Part of a small language model's weights: 2.54M parameters, no biases in attention or MLP.
Each number is 128 + 24 x the weight over its row's rms, rounded and kept within 0 to 255. Layers, rows and columns count from 0. The size above them is the row's rms in percent of the matrix's.

# layer 10 attention output, 96x128, rms 0.0668, rows 51-95, columns 0-127
size [123  84 138  87 109 100 100 100  98  85  91 104 116  97  97 101  90 128  87  97  99 101  95 103 100  87 117 124  87  89 100 103  85 107  87  89  89 115 113  83  97 112  89 108  87]
[[178 119 100 160 119  99 121 142 115 143 176 144 126 116 113 108 134 119 149 122 133 157 118 123  98 105 135 110 107 123 128 111  77 131 104 154 109 152 115 146 127  86 145 143  91  68 169  89  73 139 125  89 146 112 112 166 154 153 188 115 132 126 154  84 141 138 135 120 151 129 112  91 102 117 118 156 110 131 118 107 127 172 155  95 110 146 142 112 114 149 121 114  98 124 155 163 113 113 121 147 100 114 100 154 110 135 143 174 129  94 106  82 123 153 128 140  98  99 148  91 120 153 101 141 104 134 137 129]
 [137 102  97 103 180  95  91 152  95  87 127 125 132 161 145 166 140 173  98 133 128 151 176 140 168 134  88 143 138 154 104  98 125 137 125 109 103 126 105 116  78 113 127 136 138  99 135 121 123 100 137 111 171 120 158 158 149 103 111 151 143  56 117 161 131 107 138 125 157 181 107 123  99  97 143 128 144 137 117 106 110 157  74 123 146 138 100 142 145 128 133 149 130 145 134 148 121  99 146  89  99 106 161 125 123 121 137 154 141 162 117 140 125 165 148 104 148 179 137 132 124 129 131 159 110 126 118 141]
 [104 149 143 100 148 111 107 149 118 127 151 124 138 140 130 166  97 144 130 110 125 113 104 107 142 149 101 188 142 131 140 134 134 119 105 136  90 169 164 132 123  96 137  84  95 121 123 144 134 130 132 115 122 121 126 119 111 130  89 161 153 103 114 139 146  99 153  87 154 110 128 117  99 132 131 175  92 167  77 119  79 105 143  88 125 149 135 118 149 151  98 114  90 136 118 144 101 159  95 155 135 133  96  96 116 165  88 114 105  88 107 114 132 125  97 175 157 125 165 117 106 151 111 167 138 166 139 158]
 [ 52 185 120 142 142 111 134 129 146 127 107 127 108 121 154 145  90 151 132 106 131 143 145 162 111 111 173 129 125 107 152 115 152 101 180 118 131 134  94 100 147  93 101 104 111 131 110 158 115 184 104 107 106  91 144 118 128 126 124 174 112 162 141 101 115 148  92 135 140 142  56 125 107 125 113  84 149 150 153 153 120 136  94 138 128 153 112 115 109 134 123 122 162 123 124 133 101 163 145  87 140 113 119 131 124 114 146 127 137 129 139 155 138 103 164 178 123 132 131 148 112 147 118 172 156 136  90 119]
 [115 112 129 114 114 136  64 118 109  88  79 117 129 123 135 106  92 172  91  64 113 108 107 142 112 129  81 131 140 126 118 121 113 123 111 135 140 154 161  94 102 130 142 122 117 147 115 160 118 133 112 114 145 132 125  96 108 142 138 149 138 155 120 118  84 144 108 117 129 132  65 117 129 122 140  73 131 140 147 181 129 155 136 140 126 118 108 149 122 124 150  95 132 108 149 134 109 144 118  79 140  82 127 136 102 109 120 134 151 121 182 135 167 139 126 146 133 123  79 153 152  61 158 114 134 136  93 141]
 [121 105 135 160 130 142 109 108 106  86 108 191 112 142 116 155 135 136 118 141 101 108 124 130 128 130 126 131 104 114 124 139 182 139 116 132 143 125  75 142 128 176 128 131 155 129 116 112 140  85 149 106 125 125 113  74 126 122 124 129 113 112 115 141 113 107 173  91 143  95  92 104 197 116  69 145  93  87  58 140 130 200 153 113 133 139 134 134 121 117 135 125 131 172 121 130 174 116 104 119 143 124 117 138 136 113 138 114 132 117 158 135 100 119 129 136 120 100 171 146 152 121 142 144 149 139 143 103]
 [107 142 133 122 121 122 135 135 140 124 114  84 132 112  96 143 129 151 102 171 127 146  96 122 115 148 146  74 149 133 157 125  90 115 102 156 100  91 147 142 140 114  88 102 130 114 109 119 101 192 106 147  90 126 122 114 138 110 156 100 140 128 137  98 155  73  94 130 173  81 132 130 121 168 135 125  99 144 178 108 133  85 122 169 122 108 165 120 147 103 120  94 114 150  77 122 127 142 131 125 138 123  89 131 116 135  97  81 126 136 152  96 145  90 128 126 149 153 137 132  89 140 100 144  99 115 108 123]
 [150 101 107 108 154 130 147  83 102 152 122  84 160 109 139 123 137 136 125 142 122 109 122 143 108  99 144 132 136 116 180 100 144 147 153 119 161 129 115 136 117 124 148 152 128 148 145 114  91  93 107 125 123 130 158 160 126 157 153 132 141 142 127 112  84 169 159 116  93 145 153 109 188 126  97 114 173 103 115 131 178 110  91 162 140 125 143  75 128 114 135 122 128 147 157 115 139 103 132  87 141 121 152 173 136 117 142  93 149 135 158 113 147 169 124  62 111 120 136  82 121 160 122 100 123 142 119  94]
 [131 136 147 136 114 113 137 191 155 110 137 120 119 132  80 145 134 138 135 152 129 161 120 155 140 156 161 144 144 139 188 151 124 151 131 165 128 101 124 142 114 154 125 129 138 119 109 131 105 122 106  80 129 133 116 124 136 155 147 114 100 152 141 104 115  85 143 101 164  97 154 120 122 151  84 152 127 100 134 111 124 102 169  92  91 129 143 133 163 124 134 109 114 189  67 130 128 132 108 138 101 137 108 156 174 154 129 134  75  99 138 126  90 106 115 136 159 116 159 117 123 128 136 101 157 185 159 116]
 [114 156 156 129 119 127 102 140 169 120 122 111 155  90 153 108 131 115 123 115 167 146 135  76 117 123 155 147 114 105 141 107 104 171 157  91 118 139 160  90 146 102 170  94 106 114 163 110 117 116 125 127 120  76  89 112 150 110 103 101 140 109 126  87 104 145 107 141 132 112 129 180 132 130 149  86 137 125 122 178 140 108  76 121 146 125 122 134 101  93 121 118 130 132 107 130 151 171 141 108 166 112 130 108 146 127 137 127 162 134 132 134  96 117 161 108 139 123  92 123  92  84 134 103 168  90  82 147]
 [118 146  96 133 105 129 104 149 155 142 136  96 120 139 125 144 115 148  95  95 172 159  93 133 110  89 118 130 146 137  86 115 131 155 128 132 108 116 116 124 138 154 119 133  99 121 150 175 105 115 140 130 134 112 106 141 144 108 138 136 124 133 125  93 165 139 120  78 125 150 136 116 122 101 153 141 180 134 134 136 131 165 143 161  86  96 112  75 110 109  96 143 129 143 175 132 127 148  78 119 151 114 131 170  89 171 126 174 117 109 119  81 110 129 149 121 117 128 111  98 140 165 102 129  47 116 149 115]
 [125 114 100 152 105 145  81 101 105 177 120 147 104  83 133 119 144 157 109 124 148 157 128 145  68 143 165 151 115 112 153 106  70 120 119 142 123 144 148 105 119 101  89 163 138  96 126 100  76 130 152  97  98  99 142 139 167  90 139 114 155 133 164  95 150 105 135  94 163 107 123 102 122 157 157 118 132 104 139 118 126 126 180  92 126 113 164 104 143 151 102  95 105 150 104 154 134 100 114 118 140 107 121 146 102 168 103 104 120  91 145  90 133 116 115 125 134 111 123 130 134 138 124 123 109 116 156 112]
 [128 126 106 114 123 122 116 146 150 124 134 122 107 140 112 141 128 144 152 137 123 134  84 141  98 161 128 152 101 135 116 118 144 136 115 154 132 161 138 118 151 123 130 138 136 112 112 148 151 125 129  66 125 159 127 128 146 113 136 124 143 160 148 107 148 105 100  85 160 107  91  97 124 154 126 192  81  99  91 136 126 150 167 118 156 136 127 157 163 157 125 109  71 160  88 129 135 109 141 135  81 117  79 129 162 171 120  91 104  86 106 117  99 132 107 157 133  73 162 146 122 132 118 164 137 164 144 103]
 [136 145 131 139 108  96 125 140 146 117  60 113 113 178 122 123 131 133 130 112 157 134 124  87 129 151 142 142 132 117  85 184 165 150 175 152 104  83 155 141  93 191 138 102 154 114 136 116 164 107 155 128 162 153  84 107 111 115 147 129 109 119 114 143 147 113 123 132 153 120 108 125 160 135 135 126 173 115 117 150 127 121 157 123 112  69 120 163 137  77 125 115 150 154 147 106 134 144 115 108 120 146 125 135 102 138 112 125 145  94 111 145 148  91 127 118 130 174  82 135 165 119 109 150 130 144 160  99]
 [113  95 116 160 120 129 124 131 147 148 132 107 146 138 156 118 167 120 142 155 130 109 177 141  97  93 104 103 145 160 119 119  82 114 120 109 165 142 142 157  61 122 157 102 164 104 115 126 142 145 123 152 150 114  96 138 117 147 143 117 127 169 127  77 164 101 128  98 147  98  97 129 133 118 173 138 109 145 167 126 108 147 144 108 139 105 148 116 170 164 147 120  79 146 137 141 121 111 169 172  98 142 135 154 104 145 158 154 122 121 112 130 159 115  85 150 150 128 112 164 152 136 121 102 165 128 157 149]
 [ 95 104 123 150 128 139 189 140 123 137 114 136 140 111 124 130 141 105 200 131 121 105 124 145 173 171 148 135 101 108 121 108 110 158 164 138 115  96  88 162 152  90 153 109 120 142 157 152 135 123 145 164 144 158 103 110  92 141 118 133 109  94 133 103 112  78 156 173 145 121 108 114 135 114 112 120 142 109 138 155  91 125 135 142 143  83 150 137 164  86 132 127 122 178 169 147 141 109 103 134 144 123 101 143 135 116  83 124 158 115  97 141 133 117 119 161 122 147  91 125 138 125 134 186 129 113  96 127]
 [101 178 116 121 122 129 127 134 137 164  94 123 130  94 163 119 148 136 130 162 171 151 138 157  95 115 138 103 139 128 127  80 121 126  96 110 120 192 151 141 105 147 124  97 127 116 101 122 139 160 115 129  82 149 136 138 154  96 133  88 123 187 109 134 141 154 106 154 126 172 150 154 111 136 167 112 163 150 167 158 103 129  98 158 116  89 130 132  92 134 118 172 137 122 144 119 123 134 128  94 134 174 151 131 123  91 124 154 136 140 153 136 130 119 178 107 169 128 116 123 153 139  97 144 128 175 114 147]
 [133 145 106 186  75 143 139 129 144 144 128 127 119 114 123  89 141 112 122 154 112 160 113 127 136 125 141  92  88 118 135 145  81 161 134 127 128 125 104 131 142 126 153 138 147 113 104 118  98 112 129 112 106 119 126 122 127 148 156  94 137 154 152  95 131 129 114 139 167  74  84 172 140 160 132 145 126  97 117 103 123 142 151 113  96 135 148 102 102  87 140  84 124 144 139 129  85 142  98 142 109 147  79 130 141 120 146 132  82  86 123 108 155  70 146 163 136 129 176 135  87 154 117 162 118 146 167 107]
 [146 185 104 106  97 137 138  73 104 108 109 133 130 157 153 132 128 156 120  97 144 127  97 132 157 129 122 135 120 135  96 156 123 140 155 156  81 136 143 114 155 149 133 141 126 155 121 108 164 110 135 111 122 125 121  98 146 133 101 112 133 135 115 141 135 124 195 114  91 143 168 147 149 103  54 152  89 141 119  97  55  96 115 116 132 123 117  61 113 130  99 124 143 128 112 157 104 148 114 105 144 120 105 162 114 119 119  85 107 141 138  97 141 152 130 111 133 112 147 119 133 145 133 108  81 139 110 131]
 [116 148 128 129 145 111 149 102 152  97 141 149 151 124 136  80  82 124 138 126 127  85 129 146 137 143 109  97 145  85  96 164 151 161 125 127  90 137 102 141 147 134 175 107 120 132 113 133 153 144 126 121 122 127 121 107 108 143 121 135 123 123  91 153 155  93  68 141 141 125  73 163 113 122 169 105 146 156 195 109 151 145 115 130 123 154 109 146 149 106 160 136 157 117 103 117  90 139 151 116 127 139 146  92 157 138  80 147 152 101  92 170 130  96 151 114 147 131  91 163  97 104 120 151 143 103 129 124]
 [ 94 151 140 136 131 158 100 132  89 138 169 133 154 174 124 153 110 135 131 100 122 150 144 184  98 114 138 128 133  93 135 139  82 108  83 158 147 125 118 114 123  86 122 107 138  80 116 122 112 151 104 130 115 127 105 114 134  99 128 132 174 151 152 159 146  77 112 112 154  87 179 142  99 149 148 122 130 102 127  90 135 134 119 110  98 104 126 125 138 116 139 108 108 185  81 109 123 134 139 162 106 135 111 139  85 120 128 121 106 103 115 165  89 114 140 163 116 122 123  88  83 135  99 134  98 146 143 129]
 [163 136  96 120 163 140 130 114 109 116 120 118 151 137 136 119 119 140 121 135  96  83  96 138 116 145 147 117 163 138 120 107 120  85 113 162 121 148 103 102 161 119  89 130 140 151  77 116 114 144  95 141 101  86 169 140 150 103 135 136 128 159 169 102 113  94 122  95 143 123 120  93  73 122  59 163 155 115 110 106 120 109 119 116 129  93 168 123 158 165 134 179 114 151  98 129 148 138 145 143 117 116 118 123 143 119 127  79 119 150 103 105 135 150  83 116 125 113 123 164 102 109 152 121 176 129 113 111]
 [170 121 154 120 125 157 134 100 127 112  92 111 123  95  96 102 122 113 177  91 123 130 121 144 147 127 165  94 130 123 161  70 144 157 132 143 121  94 131 142  60  80 117 125 108 128  99 161 147 103  97 145 131 177  87 115 143 133 157 115 180 145 117 102 107 123 126 161  80 151 143 126 166 103 137 109 139 149 133 118 135 102 126 142  75 162 137 113 162 103 183 100 135 145 119  95 146 114 128 119 116 126 151 149 120 101 145 112 144 118 127 159 130  87 140 114 113 113 108 108 132  91 114 120 133 130 131 141]
 [ 90 104 152 143  71 128 132  83 130 120 118 120 121 101 127 129 138 105  96 156 151 115 149 118 139 153 134 143 164 124 102  99 124 144 120  95 149 120 126 133 132 148  76 126 139 143 132 103  82 130 116 143 139 140  99 134 142 106 122  90 113 140 119 160 129 139 113 129  62 166 133 173 108 120  97 127 155 150 132 151 154 117 114 160 139 123 141 123 111 168 122 175 163 140  96 114 139 114 140 135  82 129 142 124 132 103  83 111 103 167 129 166 110 213 120  91 110 113 130 119 155 118 175 110 143 136 113 105]
 [121 192 141 100 103 172 126 132 145 107  90 101 103 132 110 123 148 116  92 144 121  88 123 163 137  99 161 130 152  79 118 146 150  92 126  90 108 112 137 180 143 112 147 112 101 137 171 108 176  84 140 132 160 135 125 133 151 129 123 147 103 105 118 149 115 149  80 155  93 114 143 135 136 127 141 137 155 138 153 142 168 140 113 145 137 137 103 136 106 130 154 122 161  80 159 110 128 126 107 121 122 160 135 114 155 128 143 139 102 117 127 199 120  99 163 143 128 111 133 112 141 111 110 168 102 107  90 125]
 [115 135 116 178 172 121 156 118 157 155 109 119 160 109 122 116 152 112 158 166 100 138 111 135 165 165 151 114 123 125 142 137 108 177 109 142 165 114  99 126 116 151 147 119 137 153 143 129 139 136 107 147 107  87 133 122 119 156 153  95 140 158 155  78 152 123 100 116 142  94 122 154  88 147 130 129 100 151 169 155 135 125 153 122 112  71 150 120 131 128 109 122 120  89 118 128 120 216 105 126  78 107 118 153 129 148 132  96 108 101 123 126  98  97 139 144 156 144 108  98 117 131 114 154 163 140 130 157]
 [ 99  65 143 109 131 126 130  84 117 114 106 157 155 140 168 132 104  82 121  99 108  99 144 123 122 110 121 159 107 115 125 128 152 156 145 139 126 127 117 140 145 183 139 151 125 128 103 136 139  95 140 120 116 156  89 126 114 136 112 122 112 102 106 147 104  96  88 111 113 140  89 142 144 156 110 103 151 124 137 149 137 111 126 120 168 164 119 133 135 152 150 131 132 116  83 123 136 136 186 108 138 112 146  98 136 101 159 114 172 174 144 177 136  88 135 155 134 140 153 185 139  83 165 131 149 136 139  82]
 [ 94 156  96 140  95 150  85 144  94 163 150 132 115 123 170 120 126 126 148  93 134 162 149 144 111 105 165  88 110 152 129 124  85 105 127 115 102 155 142 127 105  93 146 152 140 116 134  99  74 160 149 130 110 105 122 144 155 129 168  89 138 141 141 136 172 127 103 131 152 105 122 130 167 108 133 154 131 128  97 105 111 127 164 124 115 126 175  89 119 163 140 108 147 123 133 120 120 124 142 130 110 126  97 162 108 132 119 142 116 119 114 123 175  97 109 163 126  90 135 156 133 149  89 189 139 149 175 161]
 [103 132 156 107 117 120 123 113 136 139  90 140 123 115 118 123 140 153 169 118 163 156 146 140 169 126 107 132 176 166 120 128 125 103  94  98 139 136 150 156 175 139 114 107 139 157 113 165 120 114  97 160  97 182 132 139 126  78 145 150 121 127 108 124 175 122  87 130 115 148 117 118  83 128 124 102  70 133 103 161 121 127 159  97 123 115 132 119 134 154 125 162 104 137 118 122 126 109 105 132  90 188  90 164 123 161 139 101 115 126 137  98 138 156 120 118 114 126 135 149  94 132  89 169 136 166 148 165]
 [147 102 120 142 153 126 108 148 118 126 128 140 118 141 113 151 136 158 105 123  93 115 133 132 165 118 143 153 136 131  89 105 155 141  74 122 119 134 119 122 192 151 113 166 125 136 177 124 159  93 134 128 119 166 131 117 125 153 122 138 127 109 170  99 110 103 133 107 154  94 158 117 163 134 151 116 157  99  99 125 171 106  73 153 120 146 104  90 129 132 105  97 116 128  99 118 121 153 132 142 182 128 125  77 126 117 117 134 152 170 137 151 161 161 102  83 148  87 159 155 130 141 121  74 135 113 136 116]
 [191 110 135 153 124 170 167 108 161 163 125 113 145 127 106 128 128 172 148 144 109 129  97 137 119  79  96 133 101 119 115 124 142 174 126 117 132 113 128  94 135 110 160 147 149 151  97 155 152 121 143 152 121  99  99 121 126 107 122  90 140 136 109 133  91 169 160 125 124 165 110 151 170 136 131 135 145 109 152 151 114 109 105 177 142 154 131 145 109  97 128 159 120 115 122 151 154 129 167 112 154 120 174 136 167  82 127 130 160 146 162 140 139 102 100 131 141 143 120 189 126 124 141 129 125 109 137  69]
 [158 138 125 106 119 110 126 149 145 109 126 114  79 118  62 108 169 136 118 141 123 171 114 112 122 150 156 119 107 104 124 141 112 186 154 186 115 137 182 139 134 140 133  96  91 121  98 155 121 160 125 110 131 141 135 141 151 109 146 125 128 138 136 115 141 142 119 123 147 143 138 123 134 105 150 152 140 149 160 137 104 141 115 110  90 136 141 123 125 121 100 130 142 158 141  82  84 127  84 151 165 128 119 120 114 143  63 139 104 134 134 117 103 182 138 142 144 111  99  81 186 144 101 155 100 122 143 163]
 [127 148 101 116 124 164 124 123 122 143 116 126 135 115 182 158 102 148 107 142 141 157 174  87 113 106 107 119 110  96 150 100 113 123 100  95 157 103 107 150 107 126 137 170 162 120 142 115 128 107  96 134 127  98 145 139 129 161 130 129 116 145 135 139 115 116 159 102 118 169 123  86 172 164  83 127 153 118 146 134  82 121 122 118 131  87 150 118 148 204 121 130  96 103 108 151 159 112 140  99 104 139 142 157 143 110 167 100 153 108 171 116 107 124 100 113 133 102 110 130 160 144 132  74 145 120 124 161]
 [144 100  97  89 171 145 139 102  84 128 158  78 129  97 125 148 134 117 121 126 147 113  85 132 136 146 135 179 125 159 119 137 126 115 133 153 144 157 120 116 136  95 146 152 143 143 130  91 138 150 111 103 129 138 121 151 123 156 121  91 112 112 133  96 147 145 154 151 147 155 146 115 165  88  93 142 120 128 168 151 139 190 122 119  92 109 167 100 138 154 118 123 138 157 141  96  97  94 152 103  97 135  97 125 119 103 156 168 111 146 117 145 133 126 132  93  70 107 185 142 159 138 128 116 159 148 143 132]
 [151 127 146 141 115 138  97 103 100 120 111 157 110 152 156  81 116 147 118 123 136 110  94 163 126 100 104 103 139 144 134 144 116 100 185 183 160 141 108 152  97 125 127 148 129 165 111 102 112 127 150 105 135 143 163 147 122 167 121 171 162 146 183  73 101 111 110 128 110 124 179 119 126 169 126 155  85 180  99 105  95  96 126 134 119 139 105 103 115 103 126 135 125 142 122  96 137 120 140 147 131 126 118 139 163 140 132 104 104 131 147 123 126 115 114 168 166 139 134 127 142 104 120 119 124 181  84 148]
 [129 114 141 109 133  96 110 128 160  71 102 128 114 108 140 157  98 118 118  79 127 128 165 136  97 134 127 108 116 115 127 177 182 115 150  92 150 115 166 114 133 110 112 143 111 137 109 157 144 140 127 112 145 132  96  96 118 131  83 162 109 115 112 106 103 109 144 164 102 139 177 132 139 177 129 113 157 115 120 146 165 125  87 117 109 140  96 160 106 176 119 143 151  98 113 122 135 113 138 125 119 195 108 103 157 114 126 124 146 148 139 112 101 143 131 140 120 165 150  64 140 149 143 111 128 109 115  89]
 [171 120 119  91 147 120 101 111  81 127 126 171 168 112 115 130 106 144 111 147 101 147 144 169 164 119 116 152 164 140 125 147 119 126 126 146 150 171 115 131 124 101 137 107 172 140 137  85 122 143 165 137 136 151 116 134 101 142 156 108 138  85 168 129  80 167 101 141 127  94 131 124 118 154  96 157 119 122 111 136 145 122 119 116 155 154 129 160 103 109 157 168 134 168  88 134 106 121 162 101 111 152 149 137 151 153 138 112 117 118 164 144 113 136 129 173 178 148 171 152 113  78 165 122 114 126 130 112]
 [147 100 126 117 130 132 125 122 109 113 150 135 123 110 125 150 139 148 143 108 119 137 110 124 117 167 139 157 134 144 102 149 118 134 105 156 126 152 116 128 143  98 151 134 124 152  78 159 141 117 130 113 123 120 160 121  81 127 123 134 139 117 154  77 137 117 185 136 137 106 192 129 101 149 122 159  85 132  97  84 117 121 144 105 117 114 170 117 169 159 100 144 105 135 114 152 129  99 114 187  89 164  93 133 110 123 141 127 108 106 122 112 114 167 105 155  78 115 183 115 118 154 101  98  89 165 169 122]
 [123 146 141 105  72  78 117 158 175 158 149 144 127 141 107 127 161  66 159 123 129 141 111 121  72 107  77  98 122 153 100  97 153 142 150 147 120  74 142 146 118 107 170 149 142  94 129  94 117 156 110  98 116 102  98  97 138  96 143 153  72 178 121 160 119 131 108 126 154 117 107 101 121 130 153 145 129 143 158 140 120 148 102 149 136 154 132 102 118 130 124 110 122 100 123  88 123 121 121 154 144 119 123  95 118 104 123 141 133 157 112 121 136 111 161 127 125  71 144 124 118 156 119 137 133 147 114 141]
 [129 173 126  90 106 114 168 111 110 101 154 154 160 129 174 132 104 104 105 105 125 120 173 129 134 143 127 129 123 140 150 144  97 155 187 128 110 162 130 115 166 166 137 144 130 138 151 115 119 141 113 144 150 116 160 110 125 131 100 134 151 160 145 112 100 128  96 131 151 108 132 104 100 114 117 123 159 132 129 136 178  90 168 179 141 103 156 158 181 130 126 158 160 117 132 147 120 154 120 138 139 125 121 130 148 146 133 154 135 143 155 129 143 124 121 156 131 181  85  99 133  97  96 178 123 131  91  77]
 [139  91 126 116 132 127  87 120  50 141 106 118 123 119 148 126 151 103 100 115 102 140 124  84 152 152 128 177 166 163 162 105 127  96 114 123 136 106 106 115 105 125 132 123 124 105 143 110 117  99 129 155 143 115 161 141 131 145  92 117 141 100 171 127 157 108 153 112  85 148 151 167  93 158  86 185  91 133 113  96 115 111 160 130 137 157 134 121 153 188 135 143 109 102  84 161 135 129 152 114 103 147 137 111 120 162 137 111  99 130 103 116 117 151 135 121 134 125 165 135  96 106 121 117 122 156 147 117]
 [104 143 120 127 114 125 125 106 132 114 146 151 151 159  99 165 123 163 129 112 156 112 122 136 118 126 142 140 118 115 135 123 162 174 141 104 138 154 140 122 135 141 145 108 117 128 136 151 125 130 163 144 113  94 123 152 104 120 105 150 151 144 114 111 152 119 117 124 180  97 120 130 169 138 134 170  90 117 118 109 120 136 182  97 127 140 108 169 139  99 135  87 107 131 175 135  99 107  94 143 104 133  99 100 121 194  72 142  87  79 114 130 132 116  95 148 130 143 138 127 108 140 107 118  71 142 192 167]
 [158  90 166 135 117 143 133  78 129 151  97 106 190 133 127 144 139  93 121 100 125 105 102  86 153 138  78 120 158 128 127 113 128 133 146 119 165  97 144 148 107 149 119 152 149 159 124 157 144 104 117 162 144 129 124 160  99 110 120 109 151 141 100 116 108 131 148 152  90 144 124 152 109 142  98 131 133 116 132 140 108 149 116 164  97 101 152 109 146  84 140 152 122 180 141  92 121  99 131  97 174 143 146 189 130  98 127 116 137 130 136 161 115 151 139 136 125 116 101 133 133 128 150 103 113 128  66  81]
 [121  85 126 124 167 144 117 153 126 110 112 133 112 121 129 111  85 157 175 101  92 123 110 116  92 118 135 166 135 155 101 111 111 116 124 141 167 118  98 124 149 117 129 155 102 148 102 133 143  94 139 144 107 120 156 125 122 131 132  98 122 127 116 161 141 110 134 137 114 175 168 139 111  91 133  85 148 178 155 151 119 112 103 153 107 130 109 143 112 203  82 148 131  94 153  99 141 127 140 153 130 121 141 122 103 124 142 161 122 212 112 160 104 118 154 155  95 128 140 128 155 125 150 105 106  92 115 123]
 [ 96 156 100 148  59 155 108 151 107 123  97 149 108 126 166 117 143 124  94 136 137 171 121 141 115 105 133 109 139  94 107  88  88  93 102 131 154  93 143 156 108 114 106 115 129 116 115 114 107 102 106 131 107  83 114 130 160 124 116  91 107 147 125 108 151 148  89 111  94 142  90 145 121 144 138 130 162 127 157 146 137 137 148 145 156 158  91 124  90 119 127 122 101 112 121 119 146 116 170 116 123 130 148 123 157 104 108 141 161  95 137 109 123 141 161  78 147  55 157  91 123 107 139 124 164 130 115 125]]